Weights of a small transformer language model: 4 heads of 32 (2 for keys and values), untied embeddings.
Each number is 500 + 25 x the weight over the matrix's rms, rounded and kept within 0 to 999. Layers, rows and columns count from 0. Numbers have three digits each.

# layer 2 attention query, 128x128, rms 0.082, rows 0-127, columns 96-127
525460495476547523466462489482463528492497516467482496536549491546498497460546504526489516479481
487513530516507471522543475491547513496498519528500484502509517520503527514459505478530465548492
506457535476468505506495510516531480497468491512495494487507525462533505493479509478479515512535
523581433509551558486468562473424485648581516445482499553546526525408414505572401501536566361414
533500488496519428511502528550482507515501508480505493538498488511502509480515474465509522513465
516497480543530542500531502521511490471471528507525502493493480482507502526484499518514521509501
516526458529491487511474459492485530470510500479497492461479484484503533492513524547509505479491
495496518474519502471439513555513481507485521510501490493548545536492512528476525486487537520501
486525490490483554528486514498507503457471478509525462500477480527518503488497481487497486518523
502511471490527478480508478455479518521540508467492500519513466507456479478533495562522508479460
476498541497497499518517477483551502437480507526507503486479512530532532495454537476505461543512
510473504491503476492505510516510482512483507511508499489509515474506486496502497467489515505516
488488510452471539473487487511528482506524495513473498509539518488492470496509538513517514491514
510488477522483527481454476540504500523516495495457467507511491462525457508535513497507526455486
497502527513490498481476481468490490508472479518471520468486508518486515492487480508481459514489
506517475471491527493510496507506499482500504501531519490503473477514482474482528520495498494525
526525535475482532506526517506506482512493514486534511493509532502481478468500497443495488514487
494514472500489493502480514496480548496511513478514479502502520480510514476512504484512482456492
517512491491491468514484496522504504532515514482528470559531500496509496448494487474498512498508
493528543474498530510541548466494494500514495522509513506479523504480496489480480501486495499504
511495484512504479496480489538511496490514499511484499491525500506514499533501515522502521518515
459542541483487435488438547517496498519521510530511477515544536559470550506466458476457489513489
465452495553516524492489469484475524463515482492497493463465460508482495504479482571496480490506
500492480491478474517473473498499522485490533484471508525502504521510521510527536517498521488510
505549508483495489529473530492499533502519546488527497516514525481506493486473486476493502460474
490535529488494550511466542530516512522505525471538487519533518502511484473459502446498497459504
507471500512508483478497470497517462495476469516482529471471518512471478528510504541494522546501
475525505496500578500482500495478500493518502516481481491520494502503474501503499538481499497510
503537536491500459503455552538526491551492520508501464525567551530504522512469497436477508474482
480468453503484528501547467419482504464537478499502518498466444449491450468547491551534499499514
483503504500494480500513532513507477491494500512522518515497511501507500483494499490485532513527
512486474523511494481526488469476488473500471503469517462459473494490502511517495561512497514495
518496464444547537475495500495474537532476488506455477540491522554472521485518542556501502512443
520470506529478474514545469477516509457498524521530522485503476491520534505467488477468480517535
501456529497450483518499453486554500481530509525480539489493455469528508501477460494498488494540
531594422476574569456502560525440497597509483428475497511505540539468432540548458496537554394365
502494468468487533502500497539427468523516497500508468517511458503511427493491500495455488527494
516496492492483513506479491478543512495495558538552515503527526490492516483519497506502493478524
501535476527504481520488522534479502484456500469505470477479521491528498479501532470481480488490
515525478509495495538476479514495500481490491490481503477510484505506522502496497514483539466485
484517473505507528481490511511492515519532456508478483506500478532511499548515523533489494528477
522513471483553515479501533505450515511475503473500466514498530529484515480502551518517517510467
490472508499471510547528475476523506450512504509524516485471484496490532495473507471479472526548
497483491490482490468502479496518492498509524509489542493490471493504484530515470507515511482527
489534496477492484477473485486510443489521497515493456507512484485489490544522441513506494506516
481506481511474496496489472490500506481541494505480490523537494469474485510472496480506495518536
470469507512523458472467525520507544523476526486528539507448524484450487523505557489522496492486
499559466486452526517513506464471433465536505482533520491505515521502477518535525501491463499499
529489493466470494518517493511518478499488524488522511484497477519468482501524477513503499478513
514524502490481482520501519475489531465439475468514521461493478502522489437460491448507495450527
516533503487506518510521484474457455488547499514500489514512457496540449493494485481489480500503
496490542453486518507523534477530524518498495531514517488493488524506513459474474515496506473482
479524502531527506499478499549513482509542501492482447484547533475515509527515515537447506535516
497495511531484476491539490488462509512566524526480505510480520549516505526477507502503516513467
492500497509484514451478480437503544490503496472508535504473511503490504468462516497520474479513
520524484549528498513515469509472483486498498487475472540474499506540483504503524484485490519526
546531520452496508571497542543511530498493508484513477466560498476538515469474471476459514455476
508528514475499525547507521492513496483506509465523500481499475497513488465484472481503504452508
472466488523523517463479475486504483532515498530476527504459526506469484542520489558504532509473
471524536469491531520524541503508517507568514543528515508485527510502499477491504496481524504509
518529509491486485521508518535521514518513530488501482474523467473515501498498494462484517471493
489477496445487513456473505454512483486501487523491474503515521495496489504488485491519481519518
496481434488465544495506444486465468487487494485546541466454458511480474526535482540529515477541
489484506484520499465485511516501510524516518518511498498492529507480499498519517513489488522492
512482514507485498547498477486488528470516484519508473476520514524468522446513467501524479500515
483516498500475510506490508476513497514445486494506488535548512502517504495493539490495454508529
496476461541466508504476472472514482474469499492444540508519515516507555551452523495505450497488
503539464521533461501514546500534526503540479495454503485514442491520516538505464536521492432449
543500490519499563516502495521460470523490536453534513505468524486515433471503516495532542424484
528427510483470519477473455513496538513468529520497486479568473496520529492462489518470486502492
494506478470494489523489492510508498480517478505508503483496479494483504526503501472503476527522
527513468457516504517462507535516489513468479500473473470505491469520508457489514490520473498487
510467492460491479525467457443459480498475485449490533498530552494504464543538520504473527509482
460453459474474507471522472506452505512440482482523512514565531484527482534486550501473474521537
496529461509511475512521536494532541525524511473463496460503488510524549544527478569521519448481
496510520506490533516462494525438473545498488462492489523509520515488450501500455491506497502486
493526512472522494510474526536491500507481500499529485524484507491525511498510517473491504501510
455468517472487498459532495457530472503511487553495471521523511517484514519511488508498455566499
478532511482525484488489540492543471510555500530510542485482542488485477476495491511497522499498
531479514517496499485480486524469552558471540500508512500520519510514505495489494506493497480502
489506472497529467505494505482519507463485478511520514504493480516509468520542509462526493492490
487490529479488519483499518468553520513518476557475493504533493508473521480476475493478478538482
553498490524490508522474482533464533554469525504489511514510479473514471488469494491533531455495
524501507444482501484466501500508496513540488511462495498499511469524494475456471521462551478501
475504520528513473499511514499482527515499499524516509482495469513491540517511488512501467517509
518497508529507471519499478476447504522488470504502517471477480500498486504480491506507511484499
508491518492509538487491517514520570497491482493548469506510458507490508497500484472491483493509
462504521490463531494485503475501478518550459505487531475487548482477458494515477512494505501495
525476489491495495468481479518485498511524517497454479493526477503506526480444507536490505486462
501539495549490517534535492500523483474526504501529475505482489495490489485501510496525512524508
513504504509493511534473476542463508506467513466547495507477510503510467534524510475511508495530
495499515476508473506473501501492526528481501524474497513518514504504525514487463514491481527503
513503486508513516504499523534492500505495549473525529496480516465498493491500507529512533438519
522480506522489522495487507550487517542495557461519506508514521482502479506492521499543495466499
526508469491529486530483502526500483472523500483503513473484461494513533476454534527493516477514
502508490506505542479508504476512491483461486509497518521507500507479484483508470487508498486473
510485514471491512530520526481495577489545510519499482518497550532458494551473508486533538531528
516490491498523448554522520497482501483484470523482490480482484509532457522526522472489556540513
487473511522508426476489502517495499501475512508454481502491470480497509494521523503475494526491
494501419477537572515505539469485508516543451419498502436509486517534483523541489502554437454460
485507481492495557488488528488512467505514505510485474529493518526485472485467491511506484447491
494491504528509488486492533538501490520461543468558503530458517488478493495508509478528508479500
529510487475494483501530527528548502476510497520491491531514488516479476528510500466501503540524
510551515466508499494513545503513472485524495501540504487506482492516503451525499463474502535523
512501506541506465530472464530503527453499505491491514501511446497504477465518528469533498514504
486509517535510416512468505489524488484509475485508445492524475503538488477521473504479504532539
481522426485516569515491526490471519516503448466497456460497478502556478492513490482534432439479
457504500493483545501487507465475444521530478499480488488547529513521492490498489549491467511508
487517543510494494505498482486524502469509496515523494516515511502508506464505526510461481516524
475517519521494520514450525512535457517464485464501571485490501532505489515485514519502491498513
505526497503479541489480533490442463529526496482502508511462471502500499473469487540482501461482
495505498527479513482495496482490494539491527488498500515515525479497513470478496543509488474493
506516510459523501523525509497510509503535510500534513459480474484484504506513492493504536486486
489507518498493471488498527505508463505512484499515529500467478486540478496520486501481520521498
491507482502503500462521499467511492525537529486509488505487534485483493474509480536531516465489
525472532494535470524505507511533544474486542518520492524488504493471503477520498427510514509511
486527489508473512484496500468465480546506491502471490472531508486534532471493494565481502509506
475520464504505505469495492489504468506521503530474512514506530525468492508476496554500516503509
543493530467474494488520539525524532494497530544489455523520490471515491482513510461492504502513
496524512475491533475486537474513477506533511515478497552503503499457477463459491492478541495501
514482464521520450472535511509487527517491519494511513493489511491488513523510498511533512495501
524469511522494474478509470473540506485511503522508475526484515544482458502491480479494490509509
499517513490493524504495488500528512503505505509495459516530522501484484484483494486502484491502
506524539523494466493477502465520505543510506508533497484571513469511524447500500513488480548522
507504507510494545511468493504489493485489506477504463505497510480514524441498501484485470454492
514506496499473527465493520497483493542505511499482483513520500472518503465465494522495487464497
510514452492513475508520508521473491472491476485495487483491480509502505500517512486495502540502
464507472484501503497512521499496464475522487492506541505442479513489481548517497518514503464474
# layer 2 attention key, 64x128, rms 0.0833, rows 0-63, columns 96-127
513474506489511479535537485488491516519473531498494526490539552472505464473512491467546483497515
471496520518464471538523452453470470478472478507519493493493514491512492504499504485520486555508
435503513504456455542526461454459464443473471556507472475481499529533519529495527527503475607534
499507522478481510504505511506503502485500493519491490497504467501489513491495510491478523453536
517475477483529407475508513495520503470514480504461516486515468475511545521505521491523516481461
504469470479504494498495505529519514505518531512501479508503504468518542522522526487501514543534
501495475489532541494492496513484533524514528496506506534492535536510489477466475502509499491525
512529479540507508519502492449451488473525467466487539500502512527483472465510489510490512513521
555457509479550479467484487492503558547492534452458502512541523509476496482523497517511530448463
561473506463540505475452508499511533545511539461481518531522526472487463482493487520527509440471
513486501515500489500499478475489491522494512492501490512498535503499478497503485495524503527456
450485526504424466567525440459445505381458458589553488465492450490564572500481568524462408644595
465506484504527509513492496473469487481489485538518446535498499514483462488497502500510504523503
457492506428538485472493506531521472478530524513514479504499521458502502502535474510501493503463
526510490488519512558491497515519510516492519513517524496448495448509470511464475485513494495501
479509475514511517477518492527428514517499476497506466535479511561491457447488520487527515538541
511516496532480502537482482488469509475488459509474478489496492522507502492499529475495532525509
501507507546486497521512494496481504484510497520477484495520547505518505467541535481480487507529
478517503494506481473522497493490490478469499526498463504503525545485479483511502504475494507517
505499523533474488497533486490485473468475469513493496506530471525495505500498542492479494524538
491498480424520508488488506505510485514531523489492521504502499482498489514483500550505510505487
490535509497478459489552484458498478488484466469508549462516433530456542458500512530484502495566
494504496512532487504523519499516491501531525499494526534480531464522512464510475508513505515497
509504472490504509471486516484475546492533532495536488521501504499535553476517449502489480448520
513508530510492492527520484485502497496478465505473470507517492551500491481505553494463507504569
504498526516475507522512473467472476488498477530485485498513505533509486492513547504459496523540
495503492496523506503489516507514489494501519462512527521473475486471456518448455483538504488442
479495501477525511480543490527487459483508501522506457546527465488514508502506517510498478517532
492517517481480469543522480472497513496517463532487506461522483503509484478517528521464533527561
483491512510528488492502527543545479506475534507495465548490528477501518537502500480535491509462
507507471547457476550496515471480532505533485490475499535530485472519525491507527443505504492470
490485477456532500504501517532535510517483513519500500507493496469488488531462492497524498492482
508497498471487466492482497467500473492461460496515494502537530501511507479545500525476519486472
482483484512496487496518522514502528527504520526440498492490469487520539460463515505515499478504
501488541526529516482458497473522492493500464470550546525462475498510514475511526498500502492518
491557521492494488479460529518533480498484487515459442507505521501512491506506508476525532480501
549484508474495522473469498508489509482494518500559496488527502506493496497504513457494465502488
535511517510546461506496488531524500518432517455526487462508506479519482497503508496489526511513
495484505486460506526498512510538468480466498494475450540480497513500487536521509471470489503536
493485551490480484523487505506545482527501515482467446516505536514514500530485498503495517476510
484496519520534504498525478494520526504515501478492541483516522522501490456512513510502550501491
455493517537513487485512512530515486500545520523516506522471488526474490492494515458475528545532
467584492469503443460480535503521522489454486520414433538536545485566489510513463479528529465443
476454536494457546491453488480470486471566490468546562466510504571445525542482532551478469582519
499495470471477523485505489505479514469574482522481497507520483493484506486482504494496469522515
505474513541527491537507490517527458549444525447514486525495486520505476534474483521504510517493
549475519503511506528540512462467479530533484510480520462528517530515469470478552520510525474505
526495488481524488522523496489467514499518472495511542431535508491504487468511501526475516495493
486514519490512494505512521524530497499503513503492458480493506499504516515502518469495494502541
492488532519531520524501492498530468536475489483483492491506503528512489485470494513493524498507
536537516458482488533487506502492500473500474488505486437554528505530501489494524495477499499515
549521497495473486509496485478478467537504471506475444499513513505510488525496485506506507553523
480507468492516518485529513487494532484532485515495562486500513487495481453501479523504525483474
512530482499478507478477507492494503463505476499516528487521511478488478472486472511497471526471
491486494463499535473495495533498523474471508512476489459476491494492491478518507439475520472542
529500507505509524504547492479455484541482493510497500512511517514501459470486472508507486509482
498527535491490459485451493512502462538472500466498472496516503510532479554517491514474519506487
506517487496498539491471497540480500433505484498500489526506480493501474516472508473508460478462
522500471468491500483504500511502534449512494507517500507503499481476512496506505463497488483524
484524476488531490501521492488512498483547481502456523499499518493473473514477450541479519513515
530492487491494504506511502477475531489532513516519511497505523497492511494525536489506501507494
508479508468497480495511501473479519510506514502534519484494519491495492501526518495488526471489
481514484495463481489473523512540493468524501487476494524491521482503500497498530469516520491511
508478549525508512520477508511532491520475514481494472454525492537518532476496522503496471483500
# layer 2 attention value, 64x128, rms 0.0555, rows 0-63, columns 96-127
557485483515500525539492490525515513498519455519515473500533513510510493509501562533503511492521
491491513479486524474476479499521487493490470510492481519511435459462518465500473500492530515487
524506487538540524515443481508494482485475494463514505547463509458522468505462469467478489506474
539492509456464509479479500525485511509515566490498501518479546549484482528501464490545522515493
488509477504509513396440488485514514504459469527534497500496516499488534521494444505477488487518
553477554484470466486552515534512542504502539487504494524533477475538526478557518511517500494525
522495530478552509520500470533502546505494516508493501499525527461509465494527472548527479492496
557488492509500484508514503515516530512494533526489523515475504549570475522471494480552495504522
485499536495490492474517478481543437473456490532501467476503502550510511497523492506520499498479
463537524489495505508540552507494459458487497525514466515479482480529483491525499485449475512531
444558486512523491492505552469525494487486476527519521497466514477495509520482470507472480514503
527521474481500488491455501502481521525531557458504507485471526456504483514516467490552528515476
502494512487511497475569477469515509501538483494496475463482496499481503530526513521533487510521
515502537525512504490479467463484484467510489461488491532525523513486456526490500495582481485501
497508495488498493510525496487525513498520511513509481507496509512452572514473467480475506498497
508506487545503524531500508526467526494515522507458522492492538517502506530486505502535469483517
472459530425502454517538493485550473496506529494498501524490485470500526501565520507465512506515
457507531574494474543503501501516470494456532466499549450497521467499461459533497457472462501484
505506459543477544519508499471519495501516492541523482549478438490479527524461494480470532487560
474514509515522482508452517496485484502491488460500504502482531479515550503498474494504444509519
481514493488472505456528534510472451463498496512517484519459489459528450506498518506479513511493
541440518474497495490527461496515540522490525506484502528571504493540502466512541510512542483524
488506537506515476495481500490478513524484514468506508456472533505512513491492489506509500509461
511532444523472515501471459499506571504563476470514496488551507434456494565475495488576500486525
505499471473475505494476514522486492512496512496529533452490489487494540500491487478509483519479
475506541528464467504515502499513469519500503486497550475511468432518538482500475544463515498507
483517481520486493506559498497459520527501504528451577438496520477501532519528497530499478485497
494510497506517473486512498492517510533481489476482557482485511447518530482535503498492443504481
476504487476498494556486467465486457514485505507520520504478488535459479497506444502492479522490
513472542517488511553483487497472486519490524506465499514525497517531493492443507495469537493491
470477464463512500501466492474518533542469454529522537464514516480468516439499473487445492490503
511496506494457503489502533487472452511516560508492444556471536545539479512468523505462542524505
476520460521499522463533482464483532498507487483476515494477536547450476426498524519530493512512
484508463445484488471474531533512504486500502527498457518453490478494541502538482500478462515510
490521500490533455504495499466498487484498485474524499480487508494536484491524530551527521489489
464490495499510522498504510503475585499489511490459526544473470492484503485503491473484486517496
488499484487511459481490497502480504488503477469481495495481495490507472521493498502466473510497
510493493571517473501482473458498479495475479471534512497477498482494477445539543520554522496472
502516496551510545534502478503462501498515511505515491539472507500507456438503518481524484489513
470510512465457463472486498514512491527474542535492506486518514474503507478504507529499487477497
529492463507490495489450489491475513509513501468512528504471503512489458481450499499541457490473
510493511532506507471456523493474501491519544496513535519514470517460517422502523532494493499486
515516482513486553474498490473469494508539527475496509519475492482504466477492481540506506496498
481493541520515513528496498450517502497466532482557485502531503502512534495496507519473566501514
537479505466497472462516499494473518479494528519543517516497474524492553532504512519499514508511
508511509497532489493473528518530476475470518463552489498512498456492481507497488523512481498501
518498495508462491502495484456519495525480476470532578489492481493462474471496514480504523483500
512492440500478509500494499502489489514487503516444491520501540518485510492493475516478488516523
485491493459525485500503521530484508532472505515457515515514510493540545471467507511444486479478
551475496487503477476444497513546453498488530500480550505510480507472507507498492488514513488500
520517473491516524485473478537490514471495528496530492528504506507476502473482487462520506487544
492486499502509499542491463447484527470528467440556490431532504490434502494587457506508483503501
545523517512523491462431536511506518478472479482536492499528505474511478502501498460475458510481
515504494532513539537518469504480499498513515517519506490484518493470483465502513475527507492503
484515511467507479481508487487537521488512512474483469491578512486521528480459463490553486514500
441499528488463502528477487427500462508523470493499518487504558544482510493523516528516530495514
481509522544553499495521509504508548462488460479541485515467426450481519466546500460485479494518
541492500527469533485485502489519490520474520470495512530530506500479555531461494525502490499514
507533497517517481507509530478480578511500517501508468494489517494522526509492456524469494502483
498482509523424524472443493518527451483500485484503532443510524498460493542497529500526505484513
488496512523522504503521517473496497525456550510526497487471511490534492493496501543490470485444
506526486549500495497507510522502521492483508512526516508514469474496468473534490479479445496447
505490515489513526495511491492515525476524505468485498473569532486519511534507454498505485506498
497492473470490491491468483519489449482493506554531495459429496527475489460508502445515494502488
# layer 2 attention output (transposed), 128x128, rms 0.0584, rows 0-127, columns 96-127
452472449520550521486523434499501474504507490503485511493471511485493522546494458528497488509517
506499490486511493541508529474496479498484470519485505487494462499513454465557566554497473493527
469460480533530473499501480507484519492510505514478488501502546500481495460529509543510521550491
477480500514463514508513558483515478504469459467489505541525493512508494490482466488456497488494
462474481512523496502493523515530479542524512546548504482542488512468475477493516510555513477452
454487514489511546497534432543458507496484483502478471500502493504523492508470501478477503457505
447474472512504506506506506516508528494507486507536501528539555485500512537527494536470515459513
460462522496531511505506528516507468519494477507483479516467495494541497500482487501507495462471
452530465516491484489511477532473499550487519501464534475482489505496490483504508533526496479517
501511566511461533471474448488482525483518503472480476489512506500488557469445471495548514564469
500517572458490529483465510492516542484525499489507473510534537492476532495463456467517491535457
507446522502440470519497561488473525476490441508473475571510504487559486528533503517454469409504
492494469490469497495509574511483535502508532477524509521506532467514514521483490515490478485487
525456472521467464514521507512502522507499539464530524495486500498501502515519546502510480487525
479503511480559509472516421516494514476501496494477560455481587483497499501494492494505486509469
473472476474501492470462507493507434508486533508509507524471486498541505517463473500495530520506
530498492457486512502506482505518505496503508465505543532482516535491488511479516483494507521549
521482511475472474514478448503519498529572478506466527508520518530451466521494541478542535540520
509465488495510476451483455489509507501529519487492471505517491493494474533564504476509485498469
523483543468547509494498459491494499494509507493523508505504472516477486528485494466521527513491
508517509467476539533458519484514514529486552491481452552518494530489501479474487445512483547464
514469439522533489527520474526516470524496506508497515497478484520478468521545508463499501464519
504492498501494487499492509501516495497526488506536510535543528486515483525502483510480514513531
515447479521470452469493469483496521465525493495547509530472496488506514545529542522494473434533
518512544506492502505510567492474485515489465495492474495505503497512490507477498539504474487492
519525511433495513477455434503497496491517499534467506488473490509506467531507534470489523488495
474491503502510539485474500523507465522530471514505489495508545491516492512513526470512501426496
525527512485538497539522521498474495526486499531519484499538512513513476514497542513528501480491
493454500527477463507520480504468507534524474484476496484486513491494473511568526581498551496518
524502455516519488514484447517509475521481499516475509493490481516486452538544513446504499493495
490517497529585495532509464478532479491500460507503513469522551508442482484534473509517496512483
520467543511469547516470494487489540510493462487454448522498468515500513498501445416524493522432
442485480518511505513549496529467462497478515549476492523480480488484488542514491529538502512542
505498500475512506501449430484519500501524510494518469519538515529521515506492505473504470493511
459505485488520532499471590499498513517509516492533503559485530517500511505527507493477509496502
456524498478473506518501548546468518502510503476475512530514492570511488501499478466497482506486
488539479505545485492472391466513519496512481490549540475497499465481564512505516479510505446474
443503490508504494477518413524501509493525497512488509478468517508468504460485503538496541489502
458487494464478493508519491529491485455487511491539535483480530482449472490552529491496527499507
493510512536499498494532523517468516460513462470498525518508472536493511513499518505490488473476
486492485509467440462484367484530507501546487527496493497512491520490506525457496477518469509494
498490554512481524522543504457548477487505472520478478494544507497482526453471486478524516536480
511521545454522534546524542489537529475476457483545529495529516487476521468513517468501490507465
498469503458477507491483494507470578492507449470474532519509518540519506491510502499465473485482
505491522483461507482516525517481500486526507508505508500518490479475493525520511491497472502492
467516495483484492462479524511514508527539500509491522493472527546483498535512496481506485500502
462516483499528505520492460512476490462525547527517502543541496515526474543508496485514478516493
499515543510475440493506578486449435487490510519463494538501500534460470534515484526533502465543
535493481487470502490498446489513504505461523490505484487483535450495509486510511523463507485492
530473510470512517480490506556512524509465500461513543470488494471502482472505531538492525497475
494503491499541532497494445491486511564484506495513496507484524468506497555555539460523462471479
520504523457493502519512501482482514477482489517546552488515482488458496500521526507467508467496
517487550500481522533492542492531486540486504513485458501512555507486534491474501467503515517488
516479420546498501473465455524458480538481536503495489490437503479504496524509482503512509470499
520472512459481517514495533524509509497495485492497514504495466529493495497501491491502493525528
488503516488518507485484449513471540500522503483516552505478515477492515535532548524491464440532
523487521479522517532549546486531521488511467482503523489530474505514507470479511529475484492499
516491473528516489467444485503512487536487506469469535483435539494502494462536534519497471501498
535494479519511461522510547500494494515482507449509510481507527487472477460506521480530523484531
512500489465493508494514491492536516456506529459545536460498505482468516453488509528483552475487
570464487446486503462502453447533542521469454465513487502501498460494504475495513471495493526454
517490452548519491485441474522480483543466526499493500501469494522512481544516511473519492511492
518511443457532508538508451476502517451476497513568470499531473475512487499505500481503514473489
507494504527516524534478525509452522548491481510460468548483471532534513504492479443527470534443
511491507458492501498533526513561468516538523536505543474491495521471512544480512492501509477523
511492500514527489487512495453535461540438526500552489530533489507480498479533512504495530523507
529474527524492503526535508493456485460493485526506495485492521453518521479491512519465497502467
509521516450483549499510525518525531509498541479509512529518494517498473517500441458480514503565
525538527500496497515521505478459490482489479510503496514540511512516500519512514495484507501514
480521547514513511503549567518461480449529493529555504469485498473499553477471511531474497461481
515496476480489516513522517509494529510507492516471534471498464467453519513498484489510509499531
503505443514501510528491461471467501501456455465469500493514514496514497500531486489494471452489
489497518478519533504550508477511492512515509529509514456500493550482507552485512468494523469522
489496509512482502471503494516523473496518500491492500484511485522561499490496492489491528472491
467487508499505504459531528515564489528526481524476520493484503530472522492483484505534496505517
491463532540480456502458501484465500457492550482499485525515500457508524501495480555498499503511
493511491500520502529476476493518488525444519513542464501535506496510465482531501523503521526461
486430534525523524472510464517553474505563492531559485490545498536491515479504509530483512504466
513515483489497487491521507503465481503538495496464487453510501519509487547489517492497482455471
479524499458486513498504527503564475538490493491505506518484502533486487511530487485474466546531
568496489466457531515491470486449538503459469475488491468517517484500448503540469462486507527451
484498517526524499440494520519500479514471502483515462515501519485502518499506497548488525529475
483462484488465491511494469514491499531519518523482486461545509482448520498475494517497506508496
442463510549507463436536516503536484493542474518501506558455460500522557450442564576526502463521
507522570552539500532506514509522495497520477474515512516512501522524536516483476493500495508498
473480464472496514464530536532514496508548518520503526475494495467462510490490509544508520477508
476494499497489526517495475521467534459529468490470485496475517528514511506502474470446488496498
522529481527505433475481487504496506496495492494434507520450488483519534489487521518531484464509
495467523563500474499522465492507483528479530512549471494558491510516512513478536510502506504451
478499518502516477512467490502512486503529519473484454531500524544534471503503459455481515538525
531465493538475502521508464458536511511522459467465487517531506527515521515496516452493467477451
475513486520541493514524528509478453507530520501510523511452511528513503542485531478518480430528
559457484491495535484525471487503520462478479511531477489521510448496485487545488492509538516456
474497512466496579482564510528529475504559476507569524471517470526522503496502503496463511493502
496465493549494482454519459474526509502531473510481500546466470507501505467460527521521510488516
477503487524519483486499519452464459510475559518493517485529484454500521521518552543512520469513
533547505507501429553502524507503469496478503511475495474493517492520484506492443524480500488516
481509478537507487486490520521509522478517509502496465482504506485541497497493467518479490429480
486503517471490500491528489550525514507512530523532533511457493526482500513524463508510506457533
503555510517486514523480522486475495489506493513505466480532537492505471490494491490466498481490
521508526498489533508497537524531523476492496516489504487467483473518538504525483507473540436545
523484520455506562501487472524536462525485520533510500496497498524471531514488484481512510485481
483498475461480472513495441478484511473494505495508522541515491509481505527515516479485497540479
503458493509507504465502457498522485485517487485504491522518488504496509524479496491525517544509
479563523546518453522493520511489492490458513485496484477511504503492485509524459520490506457510
518513509485506524522508495479500552508490457478510526512505488481488497520524495516504477532515
496521487477490477553500477481469468505454498490498516507497516511491471477504508503513454497491
506498476444494529527534490498487502513531478491499510506524504565484505498524484464488518563496
489464510535503502492493494491514543484498479485510511516508484494502527507479507556465529481510
465463512486506465487534473505494486496500483504492527520472472550513508501488450497498504484519
517473537492524498470498515528495488504487495523500545512490516512462521513513487520497537483481
503482480535502502495502569476511520499497512477495505478517510470531489514524499530518476483490
503493522515483521470499519520518512502552498515502521483481512473473500540507543487506538532509
505454518551526508473520520504474536483501472492479496535522475516507522548473476512496501455490
488469501492468440510526439488456520458511469489487492515517490537505524485496477510456531531484
519481480501504501551495498489476504512454487469452470503488516514542529480482489498505467502481
461488494486510532490518474519499519479537491517521536502504458499506523520477509501545504468528
495502467490491446532505502496458503506501487464464482546506511550508512495505466472471494546468
522496550504491480478526492483489482482490484502504483496503475520483495484496495515484531533543
538514488452505513524489480512524477508491537498500491506508507486516491503519517487531466532499
480477490469523533490535458519508479480498498497494568500493498537501499486508498498484511486472
511452493508536523490532490438463516507492488514496542485513508509489496516497514499540502507503
477486512489501490500502497531512489497511537453527542468515535499502468469509514506506490498532
499477508479525515479516465458496518488492494556505475496510499517499500491476482503517519440452
478469482521503475470494489537484481520522519504496547502455526529466511535516493479538522463523
505502493512492529479474481515507477521496500486496514485455502519520518501504479494503501482509
508499487521517478539494499494471513498463494468464483500487503514513509496507479494507488524515
511568471539503521505499509512480513505518470481465461503511515475530511500502484496490508487478
# layer 2 MLP gate, 320x128, rms 0.0771, rows 0-8, columns 96-127
508496465471460467506516520494488462520454500501513540522449487484481461528530509517482507461548
511494499468478516479500515501527500513535474465510498522527505513455508560521489439510480533503
485527512460495457505525496509503534470492515479482532512488514490497494496487514479560493490479
521532492473507503467523512493539460521518474534481513504483494450493461524496500503518573461452
494494553486529517546458519494497474528497508498510492496506524503450507508477475469489463520489
564527506542520504484501497506490428524519499488530479480514507508506478506535498528468503454481
497441498485503488544532515508488463494498454528504494475511521474474511511461498500510497532439
522508441527518544465508489515513458516503504509448503504480487475468442516515502514522500507508
472500518527514502464529503418491493518553521505476509514452494501504535543512522510530509528493
# layer 2 MLP up, 320x128, rms 0.0722, rows 0-8, columns 96-127
477523499502506516476497490465468481554490492481492508525533490545524481491482527501538487537480
521485478497525513508503501463493447485513512514535470535482490506487469542519503508553554512472
464476480526493483512491490533501463512497511525486505530473481479517475529487496510469520515505
502508454487467482493496498513522499537474488534450491520476477464475507510483536501487564497503
512505459481502503459532477458516511467510503524512502525475517490491525483485516504519485512529
501538532495481504538476499482496488462504488468453470499551506525489502517506476530482457503515
507430497504487530550543514519495528510550474536498515541491538451498529478486469506511513507503
526520459538499519485500466530524468510475516545464487487494504463482476511493537525504497529511
494487525525491500539492478512493535512511512446477487485503494528482449474500467510511436511502
# layer 2 MLP down (transposed), 320x128, rms 0.0719, rows 0-8, columns 96-127
467484517491525520476541542480529454495462500471469468503502487500485502499486491483489571542508
490512507469515493481476487531525489471480481493455502528536509502513494461484499459473470542511
491504498512502448468533523491482488502468465501482476472484522476485485508482474455503456459516
504471476491524501512532484486495522478477475485495496497495494500511506528507496512496492506541
467493514501505475502457622500484545480513524471513460472521485526523500469503513483499550492495
515503492501476531515470420468474475487506499512492517470473503520478541514455462491511456490474
487422504495485472495471468549503517497479463511484495500543498454532512443501496467477499495525
503496505471492496505493341510524513499503503486482491497510488478460483499460513512490500509524
518511465526500479475517472471493524494507525511466480474525487461535522498513506511506517516459